From a checkpoint of a small transformer trained on Wikipedia.
Size: width 384, 6 heads of 64, MLP 1536 squared ReLU, vocabulary 29078, 93.2M parameters.
Architecture: rotary positions, no biases in attention or MLP, untied embeddings, normalized queries and keys, attention and MLP in parallel, paired heads, shifted keys, exclusive self-attention, value embeddings, capped logits.
Training: 626M tokens, 4777 steps.
Each number is 500 + 40 x the weight over its row's rms, rounded and kept within 0 to 999. Layers, rows and columns count from 0. Numbers have three digits each. The size before them is the row's rms in percent of the matrix's.

# layer 17 MLP up, 1536x384, rms 0.171, rows 1328-1535, columns 256-319
101:459489489509485548528490447572455497543479517536484514516531487498568529471444545548516533485468420544468464490510547522532578460480446482467489528521459503472480525461515476531490502535458462
103:499468492509450560434514471517481475428447512505521466512489457571444465516475482417532525447438490453443466525458506519438504421402506443502492465483488504507537469570482481438500485461434477
094:515498436512509542543467457566435475542555540532508520445472492492449511489440432548529535479482497578470372471542515488506461500553506404520533448496524445488521417496491561478511479457580528
099:539439464494514502523549491592489486562429525486432538509486501448524502528517477458476470497469544528511449560526524481495470492465475542547533508495580513416475535461521548474496538514587558
104:583511482543485562514490512520515483407490501519494490563491538458459527516520548412491539565562472453504503487520503483530571511501447517495465458452561525472459542429472509517549450461514533
099:486369479533503470505508526532555539518401464522553489513457522500554508568486563496480503477451456478537434498519530527434466561504487484503516503547412527574536560519461504461547466472519553
101:476508548491508572532535593546502495492518480485453487523503494503520535483478517497484541563449527545591543485590524534491488499562517530517584505545520437478519440466428576557531513515529486
100:503523531492484491453497537510549491527546511524520584509488510542493510523497502515438491485516481541503397566473538508441507534535453450454513520602531507483482533568551468549493506520476555
102:474466416436489449536541526521541511482486519552533470495472496411536518506455482538487527492469521525513527514559569506530471577505511528509550512524501576436451525553512372478502494543540497
100:534506491527477493567458436479512523482520529512488482549520489434476472506519506506434508563474460536540538519507506538532565480449492462487551506418544528516481528480489508525511444541493532
095:497496496554495530535432530510485563527400430498524494534533480531496583515504521529541436561528488618505516472540495548481531545570547476541490546558516501586511436499464533532443457559556435
095:451485482513479509494446509504475456468563438516494471511460504444484510445423460553589522578524515422485495478545562449534516527501474587473487529412536476464446482483552394460529477541507481
098:552478547551521500511468535538515534560512488578484477525543473492481582531556515538444535463488494432531550523576470450521527518550400575525510587547466439497598495461476507548490492547514541
101:475515513556511564489533472473476477565413414555458473501498515472451514511523459536540562451550508501480533526464483525521487547530520609521491451547456486497577494521546550496486521524486517
108:542557497541524537455561544454480490525543507489487537602522518515524419485535485475467530479454421410470432487534532509625414500520561600477535479546481468454549529490453523499565430589510428
093:529553472534515499473472490462544533500532506449469540568525531439510444479520414438531432516491574514484539509458525564485493503522400504505516513550542427552487581470487505546556550526510510
101:388516468488344477499526534496490524511488506477565546473494516425504569468643446522563548552493522500539516570486448511526501476522468465509468454451372536481536485502527515431513533437514546
099:489508500448481513533506444534523487495498441496489579519447495532517553492476476575499525532495436402525489557396476420493537509473501473540493472499501555494487522679525461544551563577575429
099:533516474444510579427508519533409520535485522510516460504503505570517485506404548524541513542453491490557481480564540515581510548428542508437488517476496510520469561485514574437452483503525491
112:482494464505479471507492504450548553520494488542493499519509520499467500499487466432385438576513490498579494490491600461539443493535532430522417554554476477468435539458540493556544540591492452
098:472483517532488502491428520464376537576453490506502480530496440481477542514464533553485426481529451561479507503546502520451503445487511551495478474531522574536537429513507509530532580482505481
099:513504495458473479460503514538528511456523503548458545481495491528451518425431455538493465512467540479492459487521581561502541571462466476630515534447474448495464468562467500510543512505543530
112:525513533497538473490398357480477508468506464490480473467473535530413503498511458545500462471555520465478535523477513508516489523495532540470485437506439508468522527498515474472488559506512401
100:545464501467438562491474502551493494451496495512514439510501491525500426494479464487501584503450471489549531461487511474514532563409464447573479477505511505435484546437484625527450496535479494
097:395476500517489524400537498568461474490461482508476487536500531543490484460478443500461531523495526510502521486486505529539469528470496522454482540522483587493553477537547428448522463519552502
096:482447485500482589563496470599501440481461427481494471428509494483529525517471532508468512525507499460431526445474524498443502463512533488484463520513543436510506518520520502499480480490517461
102:584489514554498414432486500534552496572536510498463520437514479468437556535543496515506467521511448548527489454438572600519508507469552438505506493457419568551486476535571447529460540551462489
103:506467483478472554468516476523486526500528527531522493521541457480488460541434449499412492525464592544529552587524506424463507507547467560509453431551485484561546505516445490500502476486495527
103:522516494518492463499412537523516501524499536507567404513514528442513542510514513506477505524580436499509502541472522485560497443500516527501479527524585481541539492520492497461490498415520458
112:483423493534509531501471413490488507536540567552490503564499485540612543515498471551488531456583565492554457525538502482509570511477509432446454447544481536499477484519508479528481481534457467
095:487479536537448568497539463463513533490577490446496538515467536513514465604478429422465479534510530463506540556524478501594533462497545475553443528468474514465479490534538474486521560523488508
100:437508533560452511510485495534478585522457463500536533511496479483517534536498490507440430477497448536473480407517465539402507504496514495490511442474415547464497501476495529433517544533478430
095:547458548534509494494530546480562524496466482479488516462474480469551543477505478543547509561429485562484508550511500519479539509451431424484423452498527409476436506438508530549469456452510502
096:490526490501411545520454533443535600524473530511541511473503496431501540453500492513513531539506487514484506460518543498514472497467521483524522478555534511524493549551444464511468530485513515
103:391548554472471469513481485454462535477471439495474433577397402454499487550531532489538522554539454489478514479508503480452540548509458471488527531563480458519428521541547516455458556515490545
097:533535470518507508506517520513451529504489494456499451523459495494475504533505581533538539476561494488445470537549500507490496424460526503418479497519481520589469466489532425524519517551483484
091:474519569503534492447469505514395556518565489470478480509525418476522501500486464499482483530499531476605517462566450494497429506485533567557469516469514472505431537428507519533532527491519585
099:534486512500529436472492514555543560518541442471485524495434492451463498550503497479492542478564527587478477591528487456494505466532490488474562502518456533506504523498566500509475537500498516
092:469548457495548612490544485509548516495479471532538480496459448460467526548550497530510417514496421495519500497490515468520519554513476532597519496469577557547442487497541428544467519516469562
095:531544482483512488435482574461494482474484514517464588478513551481505568530480510472445490513598502464487526528500462478467462467530510518452527547525605508546535452515550517493555516543485516
110:476512476485515570524481484549501438542546482446517486482507455437539498548519560531494474522486569460531476529522456553519469487477553456533496511498495512437497509499521461489472455437548519
104:480530563454445472562480541526484477464523543504566463541460579489519457447435426476454444546591471481553557519521501540508516430448471462548507554487528530516469586468485514520522417520513524
086:504515475517507505509457523465533502567501561515460519532486476484481481518549540478493445541454522544550495433547538511450409509483457540502547547480472541481561446498513531525577433487543565
099:514458488474440544506480453491516482419550527413487504443502539524554452476508504518451500511497471507516550482514507460561500426534510497434551480480440472475429534501484570510451552493511514
078:474529547514490507536495473483500492554513528462490499547539526472460467481533504595532463462496482416451480513530492574490485547518501563558516496551382475435503513509451483430414480489474457
101:504490466502455538486501413591553447513539464516495515536479467524525534526596475484459569520508496473493540453519510581531488509537523538543540486461569527495490448523509511506466501499487491
110:453434503570480430490458450510541519492546509519552528557550514503563442455444469537511405506420493434504537482428528474556541569597492507455533531425497494404461416558439539453443509554477632
109:501441529483511474444510434527504456514479510512448578543460441514487484534535542531521496543462522502427573420547414536511482521513534470532508512449430534526559523535418510556536498450480461
101:435473461528492472507478520491551520552473468449454496486547534436545481550516536433464457496501411509500486511518449496504472507565563495438576492490418482491478477559489435409418478521468604
097:606537541567550466481485442514469485519563468468509447461502508407463537505461521485527502558429497429520512516449508449486535502554529418504448470477515450455469540541434579540530493528451448
097:457485549524512494505440536531534503506539564562563524443576436516526475476502447548501543516472543489476488479512560511482519441518448475486472518499476610488481509493458512555505448443500487
102:513479531489521493460524480562476452516509502536455508467515485446466507482471572487575439495460477587545455577508493500528497543498417512530481534505583477425456457517557579504401499535462505
107:497498550544481482475408481519478540538503544480530483444422534466478470479489523426504515513484517511554528500454482545462510440469458493506447476497544481561515553490497473529543491546554567
099:489449466524505579526529473509531520529458528469542521586582517570420537522502549556436526517463442522469529539496580480468491605532459470456513512527531440560487574489434554541519529446469516
098:499509518493498507494505453507525434590487415535541478510556519518493524485642416448520519563519520473508549521586539479515495448483567472499560456565512415433490529550473489503533521549488469
092:452542506640535509445522521500582513477532509553509472509520563469491488502511530468439473501617518475454505504524486506465455480480477453525487496520451509511524511492522542485515461437488511
102:448553443518538518450537501499481491513465435471534499509492481490524544458534514455490490558543443571525508450576431564501420558547433481507526469597443429584490485464523424524581523531606498
108:411470495581532466557440491498587500552586570475584493556472506543559461497504552414423517405561522589478517526523449456497477511514528517520518525526513531454481451546482465516505451495488509
100:455469493468430464513528488539471462498534560510524518464498505552531417455433524518456526451543439508481453520458478471461504524500443486497520482471456518495526453524491515525523486517469510
100:519516571421434481522545446544521467482487538440488483534515538513428418516529533458501526505448578416464487453497471456529537452490434537530502506514462458423572498510458519502563491554484470
110:540491539540488593535509509478495454584456508511496508421500512495507575482481426574492526494476493524477436506493495535505501545442489498494440496449471497528567510540486486444521465549428512
115:551539500461512498452492495578478434520557500523500466419503446466487522544510450490580488606497539516545490509510567481484480528483534470510550502504523427478496435535498549524501482504472574
105:539445486531479516478441463496440509513458496509479488451499429493514462504515525531520501532504484546480499515516541551549464476501499521592541481513571491491492533487512439560514476513479463
098:551491510478524484512502561510475524555459453518568433450510516596468548558512496475467499455483406502504488463503489551462455571466493461512595463467512528530450454432496534529483589488473507
088:506529512501474528498563443466449550502465462536538483417459499481463450525481577550521475583505590534502511466481476532575484494515501501540454507460433551541496520512527506499415514562563419
099:531518571465502547530533473504485475536506552502556430534436492503527516518525507550446530496503462431511493486560448541488579519510451589507540493573480566502502569522531552455437505513542447
096:423492510412525489481514512399474500560569547511461495484497509480421488531537475487554506523500548488456489536546456473548521519529479530495519426459541469532515531531561532482495456468535501
103:450506522479487507497503459477529483476473543568509466476528495491448539446417509558507426465480483534586491433522549460432492460479456496519572532480490520523513509501448526494460515481464482
104:447441412535467535474498542528523571569509531506539531568451528436468483541469507525507506501502515511508500499481544417517515461594487461573520599524479464525438419461564478490470512515481533
103:394455552498473436521538532567481621442490459560526439489457538552418549452490431479432446516474520567547555478501501512446537499482401464557604430475477498445512514520545530454518502462467525
103:522419508536487468530462457527507499491492568508490530451542460515538580434515497497483490520520478494535503546510441523492411537524435526479510495481465590460474489495466568508465487493485474
091:507478476565586468477443472516564529472521498516466496518538452495546521437472525481558480527473395476500487487420518555506532473497556470434518522472517525528566477451504575489558486548531487
088:412512475542497553580480506506467482548419493501509455551529465480544566512581432490451534490422493498519440564472437454493533571494504459522503535516523535474537483472507531519454508509439533
090:488424541491508512472497569541525501513493552494541496470521445498478561487476525522429439572482465560475504558556459523464565496420485539491487484528466526509471475487485463514466558468510542
100:494461489540506432489517523483470463449521522528468493509510537494531535437518488460546480472575587458491519502483530455509518543463468494466528540436464458430443474538480466536476432473536533
113:513522506426483517448486489484508474499470480432575500557518492379447516595412498462510514541490573499496508525470510566519439537487490467494529507519491473523463404418516508538605504457454498
107:573471469470525525551565482571507548485535499513576559507563468593486490470460525526449500502536550463526518474463481436450514491462533530535537549420533474422468551558453407408520496529621478
104:528512455463431471481499562545442466480556500539507501533517478503552489435551454493520488478483460498522483500441501522529464492469495552445423445491509479522521507496499456491506458492529492
095:516455500516486508494471414546509543569525523571464541422510491450565483559570408463403515530555500516434527488534490499445469513564483515549451508486432501520403488482511524543473446494539512
103:554513492512457491466516548483502481463494461568504468500519504484503462501498481442487624458439565477493435496530555502547441458493458442488548495504482461482450482568517477466480456524540551
109:584479486557461436504516514561469511509489583578456437464532569545498534499485475509489459526447480438489553549472465552448546501510527491503490474478486553447495501506422505523484514436461553
104:481543498455453487479432498417439427544520520533528463533470473520513476504510509564559462498466494497588490466506473507499502424481527526499468558506560481528483421542504522434507481482451583
108:460448429563548416493513456483493557465563485510516521505481433446477532370505566471405459472424446533486564540504508476469522427473533528514518547512472455474506524494477524493474523435526460
095:520476588509504504451517499451509485482461501481469571544495508488535469553470519425529501570525460466502520564532514451475582488539474516505530536485520461497541559448536561494513489548490523
091:460506522520509487494455516442549498460494600470505516503502492508539531483523474457473494498484555461494527475478441487517429517522508495468563493550492496372581554554553574407514539537468470
096:494529465477475461474468522479519531379492553577472543529530461443489556459539464463479490482498533504483480485410482498480459490487509548479535499505510530382472521551500467493459497508526523
105:479537521484511524465496451464547524550479494491397477512555561428458517468467503547534460433547538483472428464509521567478441517471496502451537544504524513486569477570589460456423500516498514
097:483500516507487523495502492571506602522502514513515490524543506516510490426505528539461495496533574540468510429509497561468526421468507453551546510468551500541517434517531535508522556485478419
099:473519499492487551474574466460489457502508435523525478439507478486496499498508482473501528526478485526472416510494489493435568461502468522504470462506461415416556476513510512465471515418501470
089:461545499596495511436539543476554479576487485500580508504465413431548571482468521579516494495459521490502526481481516509486465513496510473443465493527519529510487473510527590569468512530559488
096:462557483462537522461561533513488553558497527568450531524406446487458566506553459549512448540421488507494555479592462445476425463517555527484523448532524474472443523463482483507455531522509509
112:485498458545470607484527374514562520520497500522513510530508429444514555558565538436501549529415525504505518516424504439538434475509476521512434483540522505463479437539545530559514466468546523
102:542502476498484504491469507488551512461517358545555454476477504539443422501491532494455509432539462420506566489430439533457482514475494506540570477518457563531475469530445449499502523534457573
105:481507447536490559446429450509539457429492418537454519562486484527523522449544471515456510535486470437495502512535501499509538587514534462539481557518514516506596438473579491488549532453490553
099:479427524597492499513532526515525441532523501497469445476472394543462525519551594478389484529543450455484472520530366458444458585457489465557449453489491391500535494491509536437567528506565496
103:438517490466441505522396502491548477525533463464542504500495540503471522492463518511489513512489449522521514579463526494469534489534515529475501496496398500553560449612519506425504555501469488
104:590497472493511526470554478502461497494487471567476560467506541526499478416473464469490521503577513524453492455503592464449496584504453512487518403452467499494516523515491426445477469528544421
093:496537498534489548461609548514498499553506570456527449537484530484539437497510470440455532529538514582522454501502466498494565430465532543496491482516611455483598514491479474460523469562553464
100:517430523542489527537445544487529450549464485512482561463484578543533456537419481544505527514459431530446496496505499532531419532503572522486497548495526514497508516490472468576443482504498443
101:508518550508535421516492501452437497553503523546450480547557562522513496477564522515496516513570513453481508557474535529585501489541507555472446535501518528517528489557464460510466482508539469
096:489549532470587519511478445530426514515552518559565478470453535518474461436549438503521456516484524548470564500528525478533428462490496552442531517518502512557439457464460517489509481479524478
111:500523484504521461467466480499467444545508460498502453578495534474531547541449481443483471522497601507484512511531518526519475447541408512443452616448392522611497475443544494463492509546506510
104:449515484540506540500454489563437485423554470492557521529505436547484576575453505461476575579489543474517503454505483463455453465520481499548415517559452483462399562504514509460501507456492476
095:512467520529490544472520608517481442470515548491491533603501529415566485505526479472533481559457499480552520530500483541496481471454455494487455467397497501517475515527469458526517491543474491
101:630478496461469474571484563480466563553539609455523525505523477466570385454491548523456506463478553496429439521474476486536489495494517505385583471524477571518563455456545417522528495491535493
096:511468469510477486493571470452484487500498496557537479555606483479510449514477455548498491534521577524481443497468495467460547433501438495522519557528511437481512471429560462417426513441507455
100:538432475423449502595558509546500455480448510503424486510473519458491504481484498456466460494435480494441451587453527474499509509422487533440495493525454511504463548541551581600505515569489526
091:486500532501516500525500460491468420536530509468536554489513516474519564564524475500486629609488522440535491477474560498503536469496520520390495512451435547498445530514498503472489531505525446
101:462500504493541441472504551478456517508506516515525594529531489500463470474523484465516517501420481504386465514523522475455511524464585582457485569554510514500524519517552475464494501456462523
097:480465501471530471523512540542473482558473429497481466462542465485523446544499504499497465467387500537444528463442492515459515502382487479446478499529498447534494527524520535518584535564541474
103:562522423497500499504486434509512443604449476528462577536572481507476519472439489523465561534576440512529469435479534482525492562457493480500466545506458591517519495484441502483461557539446445
107:514450518598516472538518519494514452496506510478486544571432494507493567463483494467455501514485509437614530461483466563472519520516524452516488521474403499513584484508461494442506547481509521
096:508528514557476570508536509496451566492525534481465494504486460465477578501478582428531443565511508530471516532563467538477508527489540514442560510427541535506440596479491465458486509503501468
095:575532522527471489489449513433501458521582444451518494511490465535553485458555481475480534474569531510501607578527496542520481487474543523541520459588482412419485471483516514499588552487463506
105:530481449521444493475441509539472495469512549539563477599519454537460530456508500510494535507501410513456501494495503472479533511454535524555502447514522514517525479468514534463490510478569523
104:530488494416443532492539438500543530490518540534518495502449461494524540470500467588517452474564527509505495581515513436393488451519528527569506389521418442481486469434568511484441508468410520
099:481553541558474453496486519597536565524532537546535421565425481592537484575485470503394527525509572493480422518506515470466510466455593456501474529485484485490496513521475465525464513532465546
111:542506535527469499513510508537553452479572530461569524480462486471422567492500496532445461564436576510481512516482488431536389529515455461449511539490527563516501446468483506478572536540464452
099:549499574530519497444609492506459534491470484453464545580486521493510544440523505484449538480461485504468567507497449475447453463504512539514599604477507472463480492483521480463481425418514465
098:475529510486495470461498556561438526523470532457540478516439502502480499572507527526540488454510484463471558425486533475466509521539551514513458485411499537492487526499498495451491547443497508
110:470515489490462519445507472547493566533484537467505525558568475382458450515506517516467508500552501505490519501436533477497542521480507444508536517446573525477496525459483566501478501505524450
095:505580531472498541435511522537527510399493529490499443540571528526497538509460459513499483503509462527539436486573497468467494498532456485487543382441468494401481486473465497495479426489517465
118:532478539485508565510522544527514483496557458513574504527371489472544408528518545559520533545547512454520509537452464487573491503534579464505453531522558501446513470536510464480550477517467579
104:439498534517534494508462430510451510525445619524525479416586516431460448446516482481475558508501533505540474534491533502628506510518520527503531503449446511521534442529512451526491433525445532
094:474527502500492471444530486486505459453519486473547483544541457400472482507494493489520532502516453481505458548501578510581502521589511499492523464456468467427488464430531539520483562477470605
095:551479570428557505430474482599441439550541459536514550511567449454470500481471492536463511500509494498551504460534479464472544459512486465587492510525515543483461516543491510494531504478484534
093:461546571466481476462491464446528538413487548487502498528510527524496491483554438456462478540546465469450498488531558500542482548473441573528528583489453448453466456525492439501563437480478458
104:531478478477509494497512424415547454432503437520416526492519528421477545477606525443468491489533444571490497566519484507513454485537548459509594499497444543516479490507505514465451407481487549
098:487544537548497526452420478512508496511505499452476524438510455494450468509499472493490440501504503437551496551526465517544475532511420508591537502502537539566525452582510456480449506474500533
091:505469496450527442569457490523472548474539580589464577583498524470506549513519536531455509532513506515472494488480409594530463483495447434489538508498499441503503504568467431462544508480531528
093:460503470581498473512470535458470489486438487533519533479492479491546438543627544476439470507477456504521518472568465496468492481380492400558556530536553541518546482494484525503535513489424525
097:494531483440469459512475491519496556482502453506473437544479509509527504547454537476535533531496552467553504528527512447482552513532469469567434511504478528505556469452478572488441509566439513
099:532500485554494465538557498459501496484467498541517476497526463487454456478494494524533561526468491586499524581495541472470467521516536412517476457538568498460456500499547523447513513525540473
100:559550541506499485530485463443447546582521485486515463445490471453460543495474533498533491510465497469505547466543498499544492421539520432514561521504530477524490521521522473404575533429528496
100:533516483540490530500462467430476467501587455534509495530500484469517472510443491535433497575620589548405503492532451535504460472548478498498502492460470482498518562455515443511498451463477494
098:463455483425455493494502482575541540494476442507470500521569490467508522536448492487479503564462507446510436545480498467509568481495510467473504467467501467546450518595476463484442556505495564
106:527476543511490502493531462505547469476539462532530543451398533419519452426509529416441443540465479467498519508586491495560490493426479472460478523453477437557477472602472521409481429480472478
099:461551484501541516475484484590473515526474548517575519485449473529472541468465504514468526495397548525482519433540495491515483408515512510498468493529521552464520590496434504452460524462572486
095:457488542505465502514433434482522500518498481514588533480487514472416479525507483502486471504494464501578529501456502475549499505503500477568555524499523471483506447531443457449505537530476503
109:414476500493471467485506490500473435471473566531492476462529520525509514540556493493563492431491570542532575464493560506497560543528454525469453449465473504498482540461472503505555431565453551
104:539462475480433475472528484476519590519489474478548510435497566543554531507590489526537541500544546503519473521544518562519427461463488563510551451506518486523430477495411520438493491483567431
105:459469528504450477481449536494512519471519459498529458458540529532400511534472517524454441510512491541584551544443420539440493541464459485426473535552530514463507461488453471487481545566498471
103:491517451539504548474438551536490438434522483466511532564536598482481557479442487511512520525537529515498584499451495459517528439515492509498570523484557434469500527462508534509490484546468486
110:471503537599387415487491472479419535504502491472481548564452478502440510529438397483492488473487534496500475522482459495547490548476516570522508507571446508480530539499437422461511504490496465
111:494444440518504528489542398579463508487487554536498505503442549514557533510484498545407466444527484506482476519496498465554504486518478506455580546490531454494558520422442491408470543555477540
095:545445510589433467538526487370502443517549558553455425459512480539523422482510547528496463463491555540523553555479485519586474498453516461498582521499475506538560510490501508519470475526443535
098:519512450481470531525467425456515534494469476565476492498519529564518554567534459502424511577476453523469507506446462496508434538476534470524494500480475613473491529560411504437490453552472598
100:525481610520553487440536493493558469492395507536487484533444535465491499506514474430467524450566508425547533450516554533478519474494564555507541599535450523467496481580556548443489513461527481
102:470514452501520536475524523486523567502454512528518467476527458501553439491507486491474495527451574456471533566430516569442445448539443459481495487496476458478542513491490510486569511441500504
103:533474492538496454518462453508519447444491487483403438552514484523471516494497565525512431479465524522522504512585505564529505471460510541446480472491526465495581523458549543505528501572519535
094:452475491495505559442522509560538593520500471431576504545516523463496546492608537490469547519452502468605464504446431492503447507459482460534520454491470530479488472465519471460454489484562446
101:459510552490481440533550510476468510529532519511462486512500491454436485513583469512475559464512395525510512525537530532523492557423475479502472473459525479473458529468494476556506436501456520
096:481472534512508450516525565540444446547609566488453514511516502500504485429562540554578480518473494483483476489450478497514478507502511523544512582591624474467497515486528487474549502516522535
103:524527466519478557517515478513464451498486457540402457526540475509520544489458433456494486580551543489508499493573495443482500421498551568551495450528545492471427579511499531475468482465518499
089:525567482449505583480536511611508542514536537558513486587494449484616519468512481491470536494436429458498512480545489462443500502497460515541471517499538512530547449528426549544536426551542444
099:525454518558456519511479399435460447481506526529531471505470446469496512498441544481487521505540492454479526511475521492416474593565453526558508400512454468489537479535428526490502480439554483
102:419497545548483493430506490459474508460524469556446481539502549451450505471488459489485504622566541523510436504511536485480543476569482429502515499490545544527496416480539442486493501483554567
102:414481500513476530525538540511485553505482476536463521557458551494472482498568506519458492557527462543479462482469596548385514499468508524462499471479543529544488524525506440534476472470472538
103:540484496556502476527510470478432543545511424562425500502506546465512534455507539494489486468519531612506489513578543458504492439462469430520498521425398532481535515538538504517513507494613477
097:489494519499552500519511495548493541494542501487461553581504574561513554518507567526483478518492512516510493556417576504458498490493477476580498407555500601513485448519519529449519552504528541
089:496512525510490497439446533424429481489548549521572475528575518495517490489481575518455508527474467492461521517484507556459398459526531500505532558625457438546498517488506513505522544394514518
110:479501539476518489439540500500492535483573516534501512457501544450488490507502553470512526521494517483474524471503597540547483479521464477586430507591537436475409478482461477517458503452429495
097:561501539485453511501537414490486497503455479469541472493475497471505478497512590459507521546546559544506558498539506596459510495511466519496500554533435501542582539561484495467466410515516448
089:500530497596465480439478497360553431426493533553461524443526548461490472517467478474552520504416486551492525524506535469466465569487513533462514554501491503488496502541533574389552486444493519
108:479530551491505554490524492458418515550593487484463509477488522448475517494553439510563474565450553524462457526529498484523493504510512553474532461445511477480512485481507497500569483502488520
107:526528443481450498557488520502481516501422488540469548544478567625550539518575546503401487475473526514471488497523502566518524499463491519478546494515479504466495547529519616545502491442525460
100:431431412399486468504509495514464544472512531475455507456508443496497494504521540481469530518455408521562420551517489537476537554461499600454488525451557588503548541427499483481459427441439487
101:456450489512506547402544486466533528472454451597431406445497519511463547563456507461456436495473528504451563589529487513531460515436502524472508522507488490528467550544506541457476458498477510
099:579518487505429527537508496447483489454505487470434547532516485562495542483466508466491428529528446514418508424520559510510504481504548406494500525544471492478515468498509494491547497505543504
101:564402476592530489556535513619507522609522463480519530505529484529479457510607485541500532477495531478479455498495489488483525510446490457507528497444518499484479463504452495501470570492552496
099:505505490513477506490454466529515582546483493465491476571485512472553516445511524545444446513407558520523457479543469497464554476491422525578522484476479506451574572556481538427437517507501497
103:528584518528459520402483461454421539510480472519538535472537524497546486482493539508495532540501533539533512484485499542489531437493467597470440555517502494554492496535545498571476531491505508
084:513539486468523547556572547511457496528484502502490530449550478439527473490571471522519498486554523491511480509529485479491468538442508490517479541492501494491535586477516493561486485503512510
087:463619550491565500510500473514507568464484497498527494507536472484487486520489490508402493470521475510546595550457493551422421478482514557532497516517468521473460475582382505534483453506517525
096:483514500504533514458522501573529475446478490544541466528481576426492547503459544440530510458518509490506513517505528511494449433484512543525565545492442597508486538508476485508469535449555465
079:516491546430561519487486483570429501442527464569496518513485500489514489500468479495478519474537449536536513455493488428506507521580466453511474459493581493466509472501518522513473480586437487
111:488409509478453493501514499446423451509563514530514486518507433568514499406454510479522525506436532514539603515432525444555463474516481485508459479479535525531501471537531536501548534543464497
104:542388458527438451556480497521488477478520444506491540524550456526494500437508518433494478471499513503474524571479516475485537433507506528453476524493377465535477529499476486485467503508491470
102:467516534503519546506548482482637451507465494523480540489432527471493482546455573487507566466421487540486571500529511475489524504551456489399498439473487511411549503552506502484486505483555507
105:449545560514514492597509533499440552503456489525550568551470495505381503452486491600470482539493526498479503527506413518518491590481513440487544535537496461466539384528500506527523522457525442
102:430444547594493522526506454468481531470471541445525625472495534555460479406505472437509438462530468477422464472535474521548545525521535502439501529528486455495472487410485499495503521506459545
105:486510418517464487537527594476507502472418474632456456532523486508456540487515500486401453450498449501528456547524479473518576584462530440553514477483491522513430447463541501541475535437499472
103:571466490554481489515448477481544511508467511540521488548482457520497494514531505491513510533524529563426491476544482576624552522531539507513506496436552475446481422586533466520475519512484532
101:466467500565506544457496529485490486475480553481452459507512413469538544405465522534497548468498465515444453425517502475517570470511503481601519545482553579451558470445482491506491521490457485
100:394559489511466457488520403513504503501488503466475511519514514431481500485594422490528540502473579472505493562525483414411489523485492545524448491459527411471505520477492493480478482494513526
108:530444445588460460500393530528544547537555628543548525570504485607516443518566472503553490450517533481513486458514503503493528439479457492534508470500473502472463449526490497440550484450512589
099:520501538470478490510570507537511560503450532481475525588465504496515469577524526568497460490513483463461454577491500513485439524463464513418546482471503540530542466480469460520492458520507545
084:437575570484577502486487500500485510579512524440543481416488567476538460565475544533514442525513565422381420504516395473483416436538435512496509570533457481484468522563482636454433537489456482
098:511505496565450506501526483469446441476542498496497536468555488476559547517462533568551490510482531482499496509506541526536469470442539499540526534411561518513527476517404540526507481489538502
080:561466568519496501506496518437510474524485517412551474488543430499521474478469498503507560508469527494468544500526514490523459596462542528513544512521521424513496533550483508561482483505476476
101:492561526505483449466491472458594512512557481484472473504497467514420414528478452466480477518537502532469471532466571524455492544487495468514500506460460563534443475512511481511472489565521548
102:516438535527542527466500501574448575450489498508496498561508484460451430451470522486487450481538496494529511515497514518503488455532431450510534565473554519471540443484470538569492475550534597
095:505478514549463513476513506450504576551560539529523532488534583557535544462447568454519434512465434477558508530518490442532447533557497488456447546426448512484454417508515521498519429513613503
112:461530494443505583483420499470463510509494496466495503472503509480542557458564483583471473485490487507522500493457501566573546511568488533548533483522530484477552489578453425499452501472529527
103:496417467552536481557454460456524544473485496515499470505524516502507534497438487491482502528532565534517480532482525516461533434500529532453517473537426519528500481480487512460444530507487530
103:547454584517503547528469532477510572474486486535563453513459529501427539523509543514477451543482450498418511510564474542560553543563565490452503523511491487526504425538453539530471543460479474
102:521493472551454489472468505525561521463532519493480485495545476431481540540524455463358483484466497577512462602478612443503544486430470543489522513432467456521583540553416451436489521428548523
103:445489411510522544492474483466569539487476439499470556489466460480556511526536555505502462600466437444546512474512497561511521516596472472479492538510460505492478500608552479520511470501406480
102:424556544494510483541515549547534487453513548493457441504504496523496513489491513494479438485461482457478584493590464513505377441486443524543495522512506484400535423564548451475524472459467477
085:525548475527576493512423568496461536467617461465528540495532471486524477486497506537480500514519519533424440521468509469527491398489477544493475482557487469546563500485515509544526566529592525
108:521546401486538564470407505473534630514364556488485416522534579510501501560477511441506576543476492488510432539541469444453485479487499471439479545496504484462535532521475504472539518495507515
101:594466559408515561521494506515461465544440498467473504523489511507516507425530550477543491589484550446464500512496508562549502447460500466472542591452551579537534522540470485454525500520494455
103:515478523568516497493614510487474478562484544483518457496471467498462545588471483431505544555485520454530513498496465470555484544415506500489546485436534518513459513480447533536466519455509536
100:454459583449486516502514458576490542545445529478513515482526533503519494535530487509482511517468516539517513472479544469516507495475434534513500578569548554529450521551505493522500414509508552
101:554490613441519543509492501562487458446479490464512509470467495515466479480474526476538507502405530486484472519526492512535524511519553458544500530506497462505525511497461470426529520486521428
091:460526452447496448508494506465500591551472499490561556509512438488530456590535540621493455587474504520558488568462481494482466540471459504519519502428514421534519497497483518454471500451514538
098:481522516504476499530568505563520531463490566482516571416514491543469488506511581489482498482519544517400517486516536460486474541461544422519606578484447545560482473540603508476522502518538477
100:437482529451485569512569537489471544488459541497475512503456594579470496476462541511399491547433520487476539489491573491432537554511474415487535531467475465520498492533531499514470485500564558